Part of a small language model's weights: 20 layers, tied embeddings.
Each number is 50 + 15 x the weight over its row's rms, rounded and kept within 0 to 99. Layers, rows and columns count from 0. The size before them is the row's rms in percent of the matrix's.

# layer 2 MLP down, 96x384, rms 0.092, rows 43-95, columns 256-287
103:34 40 72 63 41 37 46 61 47 60 55 52 45 56 78 58 65 21 34 42 48 61 27 42 64 57 51 57 28 46 39 71
098:55 33 79 43 54 35 47 60 71 57 43 62 66 75 45 60 63 40 42 43 53 63 43 49 54 60 38 60 41 44 54 28
112:60 79 59 53 41 54 51 63 58 47 53 48 40 63 53 49 62 58 64 62 61 48 57 49 49 52 44 52 50 59 58 45
097:59 74 52 56 45 73 36 53 59 59 35 56 59 47 41 19 48 64 53 80 61 78 43 42 57 48 39 56 49 42 64 51
105:47 32 41 44 48 60 27 47 54 53 45 30 54 51 34 54 59 53 47 40 49 19 12 37 71 45 52 63 57 35 49 55
105:62 49 72 63 47 68 34 37 49 60 50 50 53 39 58 74 49 22 42 62 35 32 56 38 39 46 55 61 65 52 64 32
087:66 21 29 46 71 31 59 70 49 48 60 80 18 44 48 77 40 46 45 52 36 87 44 45 55 50 56 56 61 66 70 73
119:51 62 45 29 57 60 59 52 48 55 53 64 49 58 40 32 32 55 37 64 46 74 43 38 48 61 38 61 39 50 50 71
115:87 50 60 62 69 47 47 59 71 62 77 87 61 35 52 44 42 53 42 64 58 99 54 54 54 58 41 48 57 54 90 50
122:69 45 53 66 50 45 44 51 58 43 58 62 54 45 43 51 58 45 41 79 52 44 62 45 69 45 41 69 83 56 79 56
091:58 35 74 38 52 35 29 36 40 57 35 47 45 49 62 81 65 25 49 89 59 27 68 13 35 54 63 53 41 46 53 52
103:53 46 86 37 50 42 44 41 61 58 32 63 58 36 53 37 69 62 39 00 36 64 50 44 76 35 37 52 62 44 63 62
098:61 30 44 51 40 72 35 56 34 50 55 13 42 44 57 17 54 68 46 43 53 05 74 54 73 63 50 22 53 47 42 48
088:61 30 65 43 56 39 61 32 49 41 48 44 39 48 47 99 38 53 63 78 41 63 44 84 31 53 56 46 52 39 60 18
100:52 60 56 52 45 42 50 51 27 58 59 34 48 62 33 39 47 68 55 16 52 35 29 39 46 48 55 45 73 60 41 49
093:31 52 10 59 44 40 48 59 45 71 50 21 41 33 47 46 16 47 36 62 46 30 38 33 34 49 57 38 53 49 35 88
094:55 51 49 47 42 36 29 51 48 65 37 28 53 40 52 54 36 49 60 42 62 27 63 59 38 59 57 47 63 49 47 68
092:37 55 56 47 61 41 29 33 61 46 53 35 39 47 43 43 40 76 65 51 41 42 60 79 32 44 45 32 56 43 38 27
112:42 56 57 47 42 40 58 53 56 38 35 39 43 69 79 66 51 35 49 74 51 14 48 19 45 42 65 63 38 51 31 78
102:66 47 51 44 62 62 57 61 56 57 32 42 51 40 72 73 46 53 68 75 65 42 42 24 41 78 43 62 50 44 73 49
093:48 36 45 52 58 51 46 43 36 38 40 56 72 49 72 51 34 31 49 45 44 75 49 47 43 65 59 45 37 44 46 51
100:51 47 25 49 47 63 49 41 33 45 87 28 39 51 55 44 37 55 57 73 67 32 32 75 72 32 47 28 47 41 39 31
097:64 67 68 51 60 72 58 59 10 38 55 64 39 79 69 50 45 86 54 23 55 53 43 59 64 45 53 44 56 44 47 16
099:87 45 29 48 58 57 54 51 41 50 49 74 50 62 30 58 41 24 33 59 56 58 48 36 28 25 52 69 76 59 77 61
101:29 67 44 50 42 48 56 40 66 55 23 16 60 71 61 54 62 59 45 51 42 02 67 77 54 43 50 51 59 58 24 52
101:53 34 40 50 55 39 41 52 55 54 51 58 44 62 91 26 51 42 55 47 54 71 07 30 66 46 39 57 42 56 60 42
099:49 64 44 50 55 76 50 48 41 58 46 54 51 54 87 46 59 42 84 00 62 46 48 56 53 41 47 65 37 60 60 39
101:46 57 26 42 55 86 53 40 61 52 50 34 47 68 87 38 37 51 49 67 45 30 41 41 57 62 59 44 32 55 39 71
093:35 60 15 49 41 53 57 39 44 50 57 43 39 53 39 57 44 63 25 53 47 54 54 24 49 34 58 46 61 70 42 49
110:28 16 20 44 46 49 49 44 48 57 53 32 54 32 37 44 32 68 50 27 43 32 31 33 62 39 60 27 40 47 26 54
093:49 63 37 56 52 55 39 49 52 60 42 49 46 58 62 33 46 74 61 13 51 49 44 98 38 71 53 46 56 70 49 31
103:32 61 54 40 48 49 61 54 50 45 66 33 46 58 52 62 48 39 38 46 58 27 00 34 46 52 26 58 65 63 47 62
086:36 36 53 42 53 69 54 55 57 62 44 32 49 51 38 43 45 70 62 48 49 39 44 30 34 64 58 32 27 54 22 45
098:28 29 53 56 54 50 50 54 50 54 45 43 66 50 24 27 59 69 43 27 52 61 58 88 28 51 53 50 52 55 32 60
122:28 64 49 38 51 33 62 49 32 49 19 35 32 68 46 53 33 43 54 07 43 40 49 25 73 32 53 41 38 57 36 70
092:39 37 52 43 53 64 59 46 64 49 79 25 48 61 44 49 48 48 36 43 47 26 45 55 71 36 54 45 37 48 34 64
094:37 40 52 30 40 33 68 55 52 44 14 48 33 50 45 59 40 62 39 37 56 49 59 50 54 43 68 42 36 42 37 25
086:56 41 35 59 43 74 36 56 19 46 50 22 55 34 28 48 46 56 44 42 59 04 57 37 54 71 61 48 47 19 38 66
092:44 47 68 56 42 67 55 51 61 54 44 68 47 40 44 46 57 45 75 44 60 98 18 81 65 65 30 43 58 33 65 63
113:84 44 45 35 50 49 44 47 32 51 71 99 34 45 47 52 51 51 43 56 52 99 68 53 59 50 56 64 50 49 78 15
093:34 56 97 67 42 74 56 65 32 46 56 31 54 52 71 36 71 54 55 07 44 33 62 59 62 54 56 65 36 61 22 34
083:52 34 66 44 37 57 23 60 67 40 55 79 50 50 46 58 51 51 66 61 40 83 67 70 60 51 72 52 49 53 56 36
105:43 40 58 46 35 24 56 59 86 41 66 27 46 40 33 62 72 58 75 26 52 24 68 74 36 53 56 55 51 35 44 10
101:63 44 25 52 53 42 48 46 46 36 93 90 54 70 20 32 43 68 61 69 28 91 53 25 60 71 43 58 37 55 71 43
104:54 00 24 48 55 49 44 58 51 45 53 74 57 38 66 36 42 38 28 48 50 56 41 60 46 51 60 58 58 51 56 38
093:57 40 83 59 47 47 59 56 54 48 60 53 58 52 65 81 50 48 47 57 64 72 56 53 42 46 62 60 49 29 43 57
090:38 39 16 60 49 45 63 30 39 45 35 26 46 55 38 79 38 27 58 39 46 28 61 62 38 27 43 37 45 28 45 38
109:58 42 22 46 48 29 51 54 39 45 36 50 44 35 22 33 22 54 27 48 51 52 50 35 60 32 34 30 58 42 62 62
121:54 68 47 55 43 41 55 44 61 58 56 28 59 45 64 36 74 32 65 48 57 14 39 61 42 61 49 60 70 61 51 62
109:32 89 62 60 41 32 58 47 53 64 43 02 63 41 57 34 69 58 58 78 53 16 55 59 40 45 54 51 51 41 33 55
099:46 32 70 58 42 89 45 64 54 72 44 65 58 58 45 75 60 65 48 74 45 64 77 83 48 56 44 57 46 38 57 90
097:57 97 92 57 75 52 63 65 51 56 35 54 57 31 29 59 52 32 48 56 62 42 62 62 39 34 53 45 49 28 63 45
102:66 89 37 49 42 45 61 46 14 53 49 55 33 69 35 43 47 54 33 47 30 45 34 22 52 45 43 48 75 63 61 44